{"n_layer": 8, "d_model": 320, "n_head": 5, "n_kv_head": 1, "head_dim": 64, "d_mlp": 1280, "vocab_size": 4383, "activation": "gelu", "norm": "layernorm", "norm_place": "pre", "norm_eps": 1e-06, "positions": "rope", "rope_base": 10000.0, "rope_fraction": 0.25, "qk_norm": false, "attn_scale": 0.125, "bias": "none", "tie_embeddings": true, "parallel_block": true, "init": "normal", "init_std_qkv": 0.0356, "init_std_o": 0.0442, "init_std_up": 0.051, "init_std_down": 0.051, "optimizer": "soap_variant", "lr": 0.0108, "weight_decay": 0.0, "lr_head": 0.00846, "grad_clip": 1.0, "warmup_steps": 200, "schedule": "wsd", "decay_fraction": 1.0, "decay_shape": "linear", "final_lr_fraction": 0.05, "batch_tokens": 131072, "seq_len": 256, "doc_mask": true, "train_tokens": 409600000, "steps": 3126, "dataset": "wikipedia_en"}
Each number is 128 + 24 x the weight over the matrix's rms, rounded and kept within 0 to 255. Layers, rows and columns count from 0.

# layer 3 MLP down (transposed), 1280x320, rms 0.051, rows 545-644, columns 96-127
[[109 122 148 104 152  77  94  96  93 111 132 107 138 131 157 139 118 112 140 114 105 117 149 146 146 142 180 109 130 109 175 125]
 [115 103 155 102 163 127 126 133  93 149 129 118 168 156 120 129 112 105 108 148 124 124 144 134 123 159 111 125 141 129 133 109]
 [141 110 149 127 109 120  58 140 116 159 122 128 157 148  97 159 137 159 172  98 117 133 129 131 149 133 114 117 156  80 161 124]
 [135 123 116 101 130 120  97 144 117 159 120 159 113 136 145 138 149  82 128 129 153  76 132 136 150 131  95 112 132 139 139 104]
 [173 118 133 113 108 114 116 108 174 113 132 141 174 127 132 136 154 112 111 113 140 127 130 111 116 128 160 106 166 100  86 141]
 [110 111 121 117 113 112 154 141 138 119 101 130 126 118 116 130 148 114 160 140 125 110 138 143 142  75 134 156 120 152 107 109]
 [ 90 148 119 122 121 133 186 106 130  84 147 139 117 140 121 158 129 164 115 128 105 130 118 101 104 151 136 131 118  88 131 117]
 [153 113 136 114 140 146 149  78  96 150 148 123 169  98 126 148 103 168 105  93 110 166 114 125 109 120 170 155 159 141 120 151]
 [160 130 114  96 144 156 120 122 136 115 110 182 148 111 128  97 128 123 132  95 117 139 146 128 143 141 112 112 103  92 151 118]
 [123  88 141 176 201 155 158 107 118 154  84 149 128 149 146 163 167 119 136 138  97 163 154 153 140  99 106 146  93  99 119 141]
 [119 157 157  81 164 141 161 147 105 148  98 136 136  90 130 111 111 160 153 123 126 136 137 190 100 144 133 150 163 101 149  98]
 [151 165 109 151 126 180 122 127 108  94 173 141 136 142 136  61 139 149 137  82 127 136 191 103 155 125 132 162  88 111 120 119]
 [137  65  96  97 117  98 134  82 120 119 164 100 156 104 117 142 134 140  94  91 144 132 112 160 120 134 113 113 108 118 130 177]
 [149 130 146 142 100 128 135 135 110 104 108 123 153  79 135 104 158 136 133 131 126 100 146 108 133  78  88 119 100 166 165 123]
 [130 116 149 118 144 161 116 138 185 118 104 114 141 138 122 128 104 130 102 117  95 116 163 143 101  93  99 119 140 148  91 110]
 [128 114 109 102 152 132 118 139 123  95 127 154  92  96 133 145  98 101 119 115 126 130 131 127 114 139 110 179  47 135 127 100]
 [106 102 140 157 140 138 209 142 122 126 142 118 120 136  83 120 134 164 124 142 126  83  92 158 162 150 135 105 142 103 116 131]
 [133  97 136 116 179 147 109 131 129 114 146 177 175 131 116 128 111 145 150  94 102 150 149 111 169 135 150 141 144 110 101 126]
 [102 113 117 113 126 119 145 114 143 161  91 120 134 173 145 114 113 141 123  90 131 148 112 149 169 130 133 154 130 140 130 137]
 [107 149 149 115 142 115 105 114 146 111 123 137 125 165 114 153 117 161 115 105 144 143  96 151  97 116 121 103 148  97 147 124]
 [129 141 173 119 163 159 135 149 177 120 110  66 141 149 147 147 111 153 127 115 143 162 137 120  67 126 143 155 152 121  68  98]
 [117 103 125  79 199 153 144  97 118 106 125 150 145 106 115 138 131  96 104 165 156 134 166 135 125 127 125 126 107  90 158 115]
 [ 64 143  90  73 115 126  97 174 189 101 162 135 106 127 115 102  67 103  81 147 159 125 113 133 116 157 127 103  74 143 137 133]
 [170  83  91 117  82 134 160 167 121 111 117 147 124 142 108 127 127 145 168 140 112 135 127 162 162 134  38 140 137 148  82  68]
 [149 151  99 143 119 129 140 154  98 112 140 101 121 122 123  76 110 132 129 171 143 120 125 174 131 124 134 114 118 121 141 153]
 [118 153 127  84 137 113 122 121 187 115 154 137 131 120 175 124  92 163 131 146 138 131 147 139 125 167 132 130 122 142 106 127]
 [105  92 119  95  75 132 184 103 140 129 110 129  78 126 107 133 158 102 140 118 141 198  94 128 144 130 125  89 136 166 153 159]
 [174  97 136 109  81 129 101 118  67 110 106 145 126 140  83 118 102 117 119 128 149 116 117 117  95 126 114 111 101 108  63 134]
 [157 115 129 152 122 114 108 143 130  92 106 112 174 130 106 165 106 104 144 117 144 174 130  97 145 122 131 115 111 112 142 125]
 [137 126 110 116 117 158 117 108  78 144 159 118 127 122 149 160 120 140 118 157 146 160 142 174 152 105 155 173  95 132 131 116]
 [136 124 125 191 107 149 156 143 171 105 140 115 165 120 143  93 124 103 122 187 104 146 126 130 176 118 103 119 125 167 118 158]
 [153 141 160 184 108 127 109 149 103  94 138 151 185 173 112  88 102  80 151 105 135 135 145 147 153 114 117 119 130 137 168 159]
 [112 107 110 138 167 155 159 144 133 134 132 143 122  89 148 125 123 148 145  91 118 153 137 124 167 103 163 135 149 118 141 134]
 [145 111 113 122  87 129 116 117 164  80 147 155 148 130 137 136 117 114 155 126  65 110 138 128 170 116 146 155 101 112 125 127]
 [130 157 121 132 137 115  93 111 143 138 127 103 130 137  70 105  85 119  90 166 132 111 115 131 142  88 121 149  71 108 141 134]
 [104 135 170  78 115 169 144 110 157 155 153 178 122 143 123 183 129 138 111 117 170 150 158 159 103 113 131 135 134 129 150 131]
 [102 135 141 150 126  79 141 116 130  84 137 142 142 104 135 126 126 144 103 142 106  63 145 141 141 108 159 148 131 127  70 122]
 [139 139 105 167 123 134  84 177 112 106 102 128 130 116 158 139 154  98 158 154 100  92 157 130 159 130 118 125 134  82 139 109]
 [149 169 113 133 131 103  95 141 146 146 106  92 167 116 127 120 130 155 119 123 122 115 126 124  91 163  89 109 136  75 157 109]
 [128  95 131 107 153 134 165  92 128  88 128 126 131 178 121 181 128 129 129 145 170 159 118 147 143 131 102 112  86 116 109 133]
 [152 131 128 128 106 134 119 130 122  74 113 123 147 158  93 146 135 132 127 127 146 142 127 134 132 160 168 103 121 166  59 141]
 [172 129  86 153 171 111 132 130  79 117 147 128 165 123 107 128 174 166  58 133  94 135 151  68  93 184 135 147 119 162 121 130]
 [146 119 214 170 118 126 145 135 121 103 177 127 127 139 129 131 128 119 154 134 151 137 107 134 119 145 137 174 118 123 115 117]
 [165 118 135 132  87 117 146 129  95 118 137 135 129 120 155 141 101 110 147 122  63 130 123 117 145 100 188 130 113 120 119 135]
 [107 145 110 153 130 110 126 163 114 105 114 138 121 103 178 166  79  86 149 162 129 144 119 136 146 154 145 117 113 136  88 160]
 [122 150 119 134 153  92 153  83 141 128 130 138 130 144 175 117 135  67 143 126 126 151 144 110 136 137  73  81 114 109  98  72]
 [ 99 158 167  97 181 150 123 135 136 138 142 157 128 167 119 142 101 111  86 121 103 142 100  88 113 144 103 139 162 134 104 139]
 [137 101 111 162 135 108 172  94 160 123 133 138 150 135 103 115 129 140  89 104  88 141  89 108 105 123 114 116 154 137 158 133]
 [121 114 120 110 119 126 130 119 162 124 152 131 111 121 116 135 155 166 111 115 124 120 103 134 117 115 141 122 129 156 130 164]
 [ 99 145  76 118  88 113 154  99  90 119 136 120  89 138 154 107  71 112 148 162 161 141 130 106  88 150 125 102 147 162 193 103]
 [ 91 167 158  67 122 160 119  87  76 170 143 137 113  86 140 127 143  97 154 111 110 157 148  79 118 122 137 185  95 142 105 120]
 [101 154 138 112 127 175 131 134 134 157 131 147 129 115 119 128 119 146 146 138  94 134 134 139 105 107 134 144 108  96 114 130]
 [107  47 105 145 103 154 130 153  80 129 129  99 101 151 113  84 143 124 128 103 153  79 160 116 143 134 135 166  92 156 138  90]
 [119  78 165 128 123 108 126  87 160 129 163 109 100 116 110 161 124 138 170 144 147 137 146 159 142  98 151 119 132  90 113 153]
 [128 129 130 130 106 152 125  91  97  53 100 126 137  83 146  79 149 115 135 132  92 131 131 103 136 176 120 109 199 114 124 118]
 [115 147 143  92 139 119 100 109 141 104 137 123 155 103 113 156 117  94 100 130 139 122 157 115  69 159 111 158 101 112 157  95]
 [118 168 147  98  79 136 158 127 141 115  76 121 123 101 123 120 111 150 152 132 133 104 142 112 104 123 145 147 165 152  91 102]
 [100 202 108  97 135  79 161 151 167 133  79 143 133 167  86 123 123 142  77 137 120 112 119 113 138 170 132 111 116 117 100 114]
 [144 109 145 150 119 151  89 107 128  90 167  81 134 147 130 126 168 111 117 105 167 131 139 109 154 145  82  97  78 124 119 100]
 [144 143 110 141  84 147  86 139 136 143 105 103 114 161  98 138 140 153 143 139 154  91 163 134 141  94  79 150  75  95 107 173]
 [115 119 160 130 121 116  97 109 138 104 112 119  88 127  80 130 163 130 118 173 103  92 119 157 110 137 135 146 118  80 142  94]
 [123  96 118 106  90 164 175 105 153  97 153  82 153 132 142 129 128 128 178 125 123 138 169 159 163 158 140 166 154 137 107 131]
 [178  97  65 132 167 164 112 119 110  89 119 113 125 133 133 112 136 189 143 186  98 138  92 150 108 143 134 139 142 148 123 119]
 [ 99  90 126  97 143 157 177 147 144  91  96 116 179 120 109 154 106 126 160 112  84 141 110 143  78 155 116 156 146 129 152 140]
 [109 168  96 114 158 118 119 143 162 120 126 164 132 140  83 126 151 150 125  99 147 117 124 114 129 175 132  66 109 140 133 104]
 [132  90 114 129 105 139 162 148 107 157 142 149 131 100 113 120 110 149 130  86 158 116 130 106 140 117 155 105 170 146  93 107]
 [128 104 155 130 187 135 146 148 143 118 118 139 104 127 163 140 159 152 138 131 158 115 139 136 111 151 144 128 123  97 137 118]
 [141 145 135 122 138 110 122 148 142 177 152  86 137 138 139 138 135 162 134 120 111 142 118 147 102 117 113 104 183 115 120 139]
 [119 148 131 157  78 145  77 121 137 152 108 169  98 143 140 142 126 149 117 117 145 135 129 147 101 126 131 110 131 142 157 100]
 [136 113  92 119 149 145 105 145  90  99  97 114 112 159 164 135  98 170 170  84  97 141 106 128 103 132 136 106 120 123 110 152]
 [131 104 130 133  84 117 143 159 111 133 132  90  94 117 157 101 137 130 136 113  85 137 171 127 120 167 143 103 121 138 134 101]
 [127 131 128 132 144 152 175  76 105 113 130 121 142 142 153 148 111  96 126 107 136 136  99 127 120 121 124 133 147 112 146 149]
 [108 167 144 145 127 125 134 121 128 140 116 129  85  89 126 122 184  91 139  53 101 121 128 108 101 107 179 154 125 123 150  99]
 [130  62 156 145 110  96 116 115  98 106 134 121 115 123 158 143 124 147  67 155  84 120 139 162  96 148 112 131 141 134  99 140]
 [115 117 163 141 107 106 146  86 124 152 100 114  94 125 104  91 168 130 139 105 116 112  95 134 108 124  97 150 124 120 174 113]
 [176 137 123 134 117 134 112 153 109 118 108 155 145 117 103 125  95 128  87 137 130 136 139 102 108 150 130 140 137 121 147 141]
 [141 124 153  95 136  96  88  92 156 164 162 149 113 108 112 102 173 115  75 106  72 130 103 103 125  96  91 118 100 154 152 117]
 [ 84 142 121 156 132 134 123 145 154 143  81  98 114 131 155 122 117 144 107  81 109 146  93 125 172 147 116 145 115 116 138 129]
 [137 148  99 128  86 115 123 127 143 133 118 101 144 134 145 138 144 110 159  86 160 100 115 142 137 106 127 190 122 112  94 110]
 [134 133 169 135 105 105 112 145 153 171 133 109 111 126 114 134 140 136 109  90  87  90 123 158 119  80 153 161 133 143 103  91]
 [162 160 140  97 154 126 158  89 134 122 124 143 107 141 126 129 113 115 110 132  90 102 135 124  87 141 165 124 168 102  94 113]
 [ 52  87 136 134 117 156 132  98 140 127 110 101 154  88 131 140 126 114 131 123 177 101 160  95 157 136 137 128 103 144 133 148]
 [109 131 127 128 129 108 135 110  99 156 192 149 135 129 120  93 116 103 117 137 126 142 154 156 178  98 109  71 116  99 157  97]
 [ 82 130 145 180 137 114 149 155 135 137 136 124 136  92  82 115  97 134 122 156 152 120 148 118 149 104 134 150  81 115 104  89]
 [139 119 123 140 117 144 126 128 103 123 123  84  63 112 161 119 136 117 122 114 102 156 142 124 145 144 147  93  95 140 123 145]
 [120 121 146 144 176 103  94  97 153  82 124 201 100 132 116 183 157 130 120 150 154 136 128 139  94 124 163 150 138  85 188 123]
 [161 106 109 152 148 136 104 124 121 106 130 112 146 130 100 124 139 152  85 145 101 137 165  77 108 129 118  83 124 160  92 106]
 [127 171 107 127 135  62 158 138 190 146 142 106 141 162  99  96 136 197  97 140 170 141 122 117 131 156 130 120 100 143  97  87]
 [142 149 121 158  92 135 171 159 121 127 115 150 147  79 150 127 140 138 117  94 136 143 110 108 131 128 114 134 131 111 117 112]
 [135 154 126 110 145 104 126 166 117 128 157 127 114 168 132  96 117 117 124 130 120  96 153 141 132  79 124 144 130 161 143 147]
 [148 185 136 123 129 111 137 127 115 114  93 109 133 122 135 124 113 101  71 135 158 136 133 133 115 123 113  77 142 143 125  93]
 [127 128 142 140 166 141 125 118 128 117 133  72  80 128 137 104 141 139 139 129 130 113 120 141 163 148 126 106 106 125 130 139]
 [128 145 126  72 138 134 124 142 124  94 141  97  93 172 139 154 135 163 160 115 191 195 133 145 100 117  75 140  70 137 122  92]
 [118 147 103 124 130 119 126 124 153 144 114 129 111 120 130 110 110 128 135 119 161 123 149  96 146 139  88 113 130 137 151 141]
 [148 129 113  97 112 112 149 142 112 149 140 136 161 154  64 125  90 147  89 165 170 152 134 154 138 129 145  91  97  88 124 125]
 [111 117 136 126 161 113 124 129 111 111 138 114 144 135 135  94 156 119  79 138  85 117 145 123 170 159 135 116  90 168 128 124]
 [169 120 119 145 108 117 153 135 162  85 106  96 125  83 165  69 106 130 115 139  95 110 148 130 124 123 145  89 109 116 139 114]
 [154 130 119 113 121 136 130 104 138 156 115 136  92 130 146 125 128 127 133  93 110 112 147 135 128 147 118 114 110 139 110 103]
 [147  80  94 100 139 113  86 167 109 148 128 136  96 156 129 107 140 136 118 132 110 122  67  97 127 134 122 148 138 150  72 139]
 [151 116 119 121  55 134 171  93  99 145 168 109 111 125 143 122  83 148 133 142 109 175 103 180 116 117 134  95 111 158 103 127]]
# layer 3 MLP up, 1280x320, rms 0.051, rows 546-645, columns 96-127
[[129 115 112 119 111 118 130 135 158 135 148 133 132 110 127  97 178 179 166 180 141 151 123 135 136 126 146 165 125  94 129 124]
 [159 126 113 131  85 107 137 122 150 162 160 138 120 163 133 160 143 110 129 164 159 159 142 125 141 178 131 127 107 134  99 142]
 [134 159 105 167 105 139 108 171 147 127  98 133 132 132 153 125 171 101 149 130 116 131 130 145 135  93 135 142 136  99 101 163]
 [124 173 129 135 127 161 128  87 143 105 131 108 159 119 165 148 156 143 161  85 149 115 147 177 152 136 138 160 143 124 136 128]
 [156 138 139 144 133 135 172 122 150 125  93 161 175 152 111 116 109  93 153 113 141 118 170 143 130 148 180 172 107 100  99 120]
 [148 124 134 116 126 148 115  99 108 127 145 107 150  90 123 136 109 105 114 149 119 142 111 134 134 134 142 166 112 147  55 106]
 [157 136 120 112 129 155 168 124 118 148 129 140 151 154 114 148 131 147 140 113 134 133 109 101 127 164 144 129 144 128 141 130]
 [121 131 115 151 132 130 130 151 130 108 125 104  83 129 111 164 130 126 116 124 135 122 124 144 145  84 191 117 173 130 126 118]
 [118 118 131 108 122 122 135 149 152 112 135 141 160 123 118 126 147 155 123 147 118 111 106 132 118 125 123 121 144 114 139 147]
 [130 125  99 118 121  98  92 164 168 144 136 111 135 144  89 159 131 115 134 113 125 118 167 148 113 120 191 168 122 147 108 126]
 [145 119 132 144 149  92  98 183 151 140  99 169 139 143  90 166 134 139 136 168 123 113 138 163 114 150 123 105 147 125 130 139]
 [128 109 126 164 145  83 143 143 130 142 110 139 117 113 106 114 127 160 141 144 125 123 120 142 147 121 127 139 145  71 114 165]
 [161  90  99 130 152 139 110 102 155 123 160 123 141 166 138 121 111 138 160  95 123 131 141 164  98 124 132 109 113 132 112 132]
 [112 127  84 131  90 102 164 128 105 132 115 140 168 112 153 112 113 128 128 152  93 140 113 111 196 136 141 116 132 129 132 133]
 [117 154 165 160 159 130  99 133 105 131 131 125 150 123 129 119 167 152  96 113 148 166 135 123 116 112 108 142 168 140 137 127]
 [161 120 142 123  98 139  96  89 150 121 140 113 120 116 107 110 141 139 138 112 148 125  91 122 152 128 135 134 136  95 159 116]
 [160 150 126 146 138 159 117 149 136 157 157 107  81 170 123 113 113 141  98  98 101 123 106 129 133 104 119  98  96 103 216 114]
 [ 85 151 120 112 171 139 139 152 108 103 161 147 112 119 120 127 163 148 157 141 124 147 139 105 152 140 118 116 159 151 165 123]
 [134 123 141 120 137 135 148 118 167 116 149 109 134 121 145 121 113 127 136 153 154 129 140 110 158 136 133 119 117 142 152 169]
 [135 138 136 159 164 149  98 145 116 135 120  79 125 147 158 143 109 135 132 119 144 111 114 153 138 155 134 137 122  90 139 180]
 [124 122 107 129 119 124 145 133 133 191 154  92 141 163 159 141  83 139 153 178 120 110 119  93 124 113 110 111 133  99 157 121]
 [157 124 145 113 154  97 144  70 123 107 131 125 111 137  91 114 183 131 109 108 124 110 135 136 121 119 146 140 121 130 127 120]
 [141 154 111 108 138  99 131 171 135 116 155 125  96 145 164 100 167 180 142 173  93 193 104 124 123 133 119 122 152 101  63 127]
 [150 105 103 126 106 118 110 167 118  88 185 119 150 178 131  85 114 136 103 146 101 109 131  99 120  88 146 140 116 147 132 101]
 [131 108 160 116 132 136 120 119  82 108 148 104 102 134  94 138 128  98 153 105 139 149 143  90 118  66 123 138 115 122 130 143]
 [165 115 134 159 111 119 124 139 153 128  99 122 100 135 135 110 137 158 134 133 163 111 170 142 159  92 146 126  98 128 142 132]
 [126 146 107 149 160  86 102 124 161  96 159 100 173 135 133 136 116 138 158 162 118 128 129  89  95 100 120 112 106 132 146 162]
 [112 152 154  75 144 127 141 125  99  99 124 126 119 129 154 152 124 157  89 160 123 125 134 100  73 138 132 125 150 174 114 105]
 [ 74 122 155 140 131  92 126 166 165 145 108 166 124 150 109 165 130  76 149  81 193 134 161 144 103 144 125  96 114 140 129 180]
 [135 143 111  59 138 109 108 133  81 169 128 120 125 154 109 179 156 138 144  75 137  92 166 128  77 150 131 127 150 111 106 133]
 [ 89 110 128  90 134 151  99 136 145 163 147 132 106 121  97 128 137 148 134 151 136 134 124 125 120 155 135 146  76 177 122 171]
 [131  91 142 134 130 104 130 135 133 129 166 124 126 141 121 132 114 114 119 169 140 114 124 131 106 160 119 164 142 125 141 137]
 [120 148 169 111 148  76 127 127 127 166 127 118 144 113 135 136 142 132 126 111 126 116 159 127  92 123 148 130 185 170 107 156]
 [ 96 127 100 160  73 124 168 119  76  69 190 156 141 148 133 124 126  87  99 119 111 151 102 118 133 116 138 119 149 113 160 109]
 [101 149 125 127 159  94 145 118 145 155 117 130 113 141 132 136 122 150 119 141 106 120 149 165 122  88  81 117 118 109 115 149]
 [122 127 169 123 148 166 117 167 145 136 110 115 122 142 138  97 156 111 124  96 130 163 118 167 120 145 117 131 149  89 120 136]
 [127  93 127 140 104 128 122 109 155 115 116 143 116 125  88 123 115 125 142  96 120 127 123 167 130 135 142 144 110 137 129 140]
 [131  85 153 131 139 116 155 149 143 165 109 131 110 114 183 141 143 118 123 150 166 123 145  95 101 141 106 148 111 105  91 150]
 [138 175 138 180 152 124  88 150 149 118 116 131 137 109 143  86 146 125 117 142 102  87 164 150 135 119 132 186 173 156 143 150]
 [121 125 138  99 143 120 155 127 101 133 171 129 113  96 113 124 123 146 174  51 128 119 126 124 111 105  76 144 115 134  88 106]
 [156 116  85  89 143 135  67 151 107 134 157 136 171 174 104 112 153 117 101 105 156 145 167 119 113 112 148 148 139 121 171 138]
 [ 99 137 116 137 134 146 128 104  88 130 120 128 149 111 130 121 153 138 153 155 157 125 113 135 135 125 103  77 138  94  87 107]
 [112 148  96  88 105 146 142 126 117 150  57 124 144 152 136 123 171 131 110 120 114 114 183 110 128 111  93 166 125  87 104 126]
 [159 102  58 164 148 191 136 119 106 158 102 112 144 123 134 140 122 159 139 142 156  79 122 127 119 148 165 163 135 118 138 113]
 [159 126 131 116 119 106 124 136 122 130 143 133 127 113 104 137 142 145 125 142 169 149 156 149 127  87 122 112 118 125  92 126]
 [157 139 132 105 123 122 109 125 112 126 124  88 132 136 163 155 168  99 161 138 155 123 162  88 129 147 124 158 148 133 118 108]
 [121 156 105 133  99 176 113 106  97 112  91 155 120 119 106 103 160 126 151 146 122 142  74 106 113 133 105 141 142 109 143 121]
 [124 124 121 156 154 131 134 131  80 120 112 101 127 142  96 101 112  50 159 121 131 139 134 162 104 115 109 127 107 123 120 105]
 [172 170 118  98  93  81 149 145 125 127 149 141 125 146  97 105 161 167 126  98 122 155 153  94 140 133 144 135 156 125 138 142]
 [139 106 116 193 106 152  69 114 120 132 104 118 116 148  96 113  94 139 132  96 116 131  82 163 138 131 115 127 143 142 140 125]
 [139 137 130 117 109  85 146 158 117 152 125 135 125 117 155 118  96 130  89 169 140 139 130 181 163 149 147 163 146 128 148 142]
 [ 97 152  96 103 103  68 135 156 106 118 124 155 137 163 136  86 119 173 108 121  48 129 109 182  72 142 110 124 160 117 127 178]
 [109  96 100 166 156 108  89 140 148 110 100 116 164 145 122 116 115 131 105 120 134  84  93 127 122 155 122  80  97 161 118 136]
 [149 119 110 126 113 143 121  87 127 110 154 128 158 143  84 140 103 124 140 115 128 146 149 159  94 118 113 146 104 126 146 147]
 [145 110 103 136 164 134 156 121 136 144 119 130  95 122 120 131  93 143 121 126 130 138 174 111 125 130 159 104 125 111 134 144]
 [134 152 103  86  82 125 108 124 139 106 130 132 140 145 117 127 153 153 121  56 131 144 174  93  97 113 147 109 170 122 176 149]
 [ 96 110 170 110 155 120 132 130 106 118 140 206 119 117 110 133 146 126  94 154 107  92 110  82 135 126 165 138 124 156 142 129]
 [125 140 150 121 132 111 110 169 118 185  63 157 116 155 147 139 120 121 144 126  92 106 134 132 121 149 123 114 140 131 127 134]
 [169 118 115 140 196 106 135 166 117 122 117 151 113 102 149  90 139 135 124 148 106 145 143 173 118 142 140  86 105 123 135 159]
 [108  85 111 136 121 180 148 182 120  99 130 144 149 119 148 114 144 123 138 126 176 124 150 162 156 135 156 120 107 140  77 152]
 [150 116 156 115 105  62  81 117 119 128 110 149 148 148  97 127 157 129 111 106 129 105 139 114 149 121 191 127 134 107 126 106]
 [116 146 147 119 103 123 146 126 157 130 136 144 129  82 141 145  49 109 104 119 171 115 103 133 150 129 117  87 119 110 143 121]
 [119 147 133 108  96 143 126  97 130  80  92 143  84 117 112 124 109 143  90 122 139  71 115 149 126 158 151 130 110 104 112 110]
 [163  94 102 149 119 139 116 131 140  66  75 134 124 154 143  93 138 132 125 100 123 146 192 157  96 171 124 124 111 105 125 115]
 [152 128 150 121 146  94 131 101 118 135 137 181 132 166 127 111 148 128  86 125 133 124 145 115 159  98 112 124 112 152 128 139]
 [146 149 163 127 113 129 130 103 141 110 136  99 120  81 116 101 130  99 125 128 126 127  68 119 145 144  81 138 176 114 169 129]
 [119 128 160 143 147 126  70 141 129 105 151 135 118 139 163 122 134 139 157 154 128 144 123  97  87 104 201 131 162 111 115 109]
 [110 153 122 118 111 126 135 114 100 122 141  92 114 100 120  87  95 136 151 108 136  97 109 123 135 105 181 130 119 125 100 124]
 [173  94  87 161 174 138 110 119 126  91 122 143 122 187 135 136 121 145 113 146 182 121 126 160 141 144 156 146 133 135 133 116]
 [113 115 126 150 177 147 134 167 174 105 122 144 130 114 113  80 151 141 140 106 122 122 103  97 137  94 155 149 129 149 124 147]
 [121 122 142 170  90 126 113 192 192 136 119 126  70 151 147 116 169 111 111 140 105 136 147 132 168 121 161 137  68  87 117 136]
 [107 136 141 144 110 118 184 188 163 149 106 116 161 106 166 118 110 149  97 124 167 171 139 121 101 113 104 133 110 123 157 136]
 [111 175  89 143  78 130 164 127 147 146  93 105 123 145 155 157 162 181 157 127 179 112 101 129 107 100 153 129 133  96 111 126]
 [157 156 145  97 130 142 104 122 159  81 136 131 128 125 164 118  90 138 121 109 137 120 169 158 115  88 154 129 176 162 137 112]
 [156 141 142 128 120  78 155 105 120 138 107 161 153 136 101 128 137 131 150 154 141 112 160 143 110 110 127 128 129 111 122 117]
 [148 145 123 141 122  91 136 126 138 110 116 120  61 132  91  99 150 141 122 149 131 140 107 109  86 129 117 148 145 123 127 112]
 [178 169  96 103 151  97 135 145 108 141 113 119 129 154 143 185 143 149 124 165 170 165 123 162 106 131 121 145  89 125 166 136]
 [101  98 108 100 122 136 123 127 154 138 140 118 181 161 140 109 183 159 121 108 130 114 114 131 157 147 143 125 110 130 179 156]
 [106 191  90 128 143 138 134 107  98  96 133 161 118 137 129 104 134 116 148 162 124 124 146 113 162 143  96 143 127 172 149 123]
 [137 162 133 122 144 117 147 151 145 133 150 105 147 143 113 125 109 167 144 136 123 118 167 145 141 100 117 168 130 116 146 162]
 [145 152 146 179 138 112 127 138 112  99 167 122  94 132 170 116 103 146 101  88  86 140 159 152 116 124 143  90 136  96  52 126]
 [173 122 121 163 129 156 122 137 137  62  77 119 161 147 148 130 145 143 116 105 128 124 103 121 148 123 123 165 131 145  73 122]
 [113 127 109 116 151 137 135  99 158  91 108 135 126 107 131 134 138 113 105 156 160 124  98 168 148  97 111 140  95 112  95 160]
 [162 117 101 142 118 104  83 127 155 175 151 139 166 109 147 108 111 128 148 146 144 147 137 140 131  89 122 178 170 109  96 148]
 [125 118 177 102  98 147 121 128 211 128 123 131 146 101 122 153  82 107 112 126 145 129 117 179 153 120 158  53 108 131 169 165]
 [154 124 130  92  97 154 126 150  88 156 101 102 130 119 108 137 181 113 137 120 148  95 127 118 153 162 106 184 153  99 143 158]
 [104 139 158  83 118 117 136 132 102 110 150 161 143 108 144 170 101 130 127 163 124 137 126 122 158 123  85 129 120 137 127 122]
 [143 144 170 117 142 128 110 126 115 161 130 129 106 111 126 131 121 132 145 126  85 141 127 122 116 117 102  97  98 120 128 128]
 [141 163 129 116 157 126 158 101 136 161 161 139 150  68 122 118 152 168 100 138 141 129 130 134 107 120  89 119 140 105 120 122]
 [121 104 100 186 111 185 155 180 155 140 121 137 116  76 142 132 140 164 114 129 138 150 161 109 187 128 167 103 138 119  85 172]
 [165 100 140 126 139 126 131 149 112 156 129 115 150 139 126 140 112 176 164 118 127 123 160 125 114 128 120 153 147  97 137 174]
 [ 84 135 121 125 161 103 122 144  62 167 136 108 114 116 166 100 147  86 139 136 115 128 147 165 171 149 200 173  95 126 147 131]
 [111 159 158 136 205 127 148 130 120 158 127 127 152 139 143 157 155 163 109 169 122 128 175 140 151 132 103 177 155 126 124  81]
 [156 144 120  99 135 134 142 146 141 127 146 157 134 159 136  93 176 154  85 160 133 125 123 152 152 161 132 113  63 164 125 118]
 [139 118 141 194 144 117 156 133 174 130 105 137 152  92 129 150 109 102 138 123  70  88  97 146 114 121 148 152 141 114 101 133]
 [128 123  56 161 148 133  69 146 144 142 139 164 154 137 124 139 138 155 134 151 113 173 131 157 160 124 108  97 106 137 144 108]
 [156 131 161 137 117 105 135 119  91 154 145 132 140 160 110 114 142 110 135 128 136 133 108 124 179 140 163 111 102 156 137 129]
 [148 162 147  90 148 130 126  94 114 106 129 133 147 124 139 117  92 135 136 149 134 124 124 132 124 120 125 103 114 149 159 178]
 [118 169 105 143 174 103 155 133 112 178 128 167 139 141 145 140 136 120 139 124  91 165 164 129 134  56 149 140 147 106 148 160]
 [152 142  96 110  88 136 148 138 153 129 144 158 160  73 102 119 128 134 132 134 132 157 133 161 171  94  63 142 144 154  98  90]]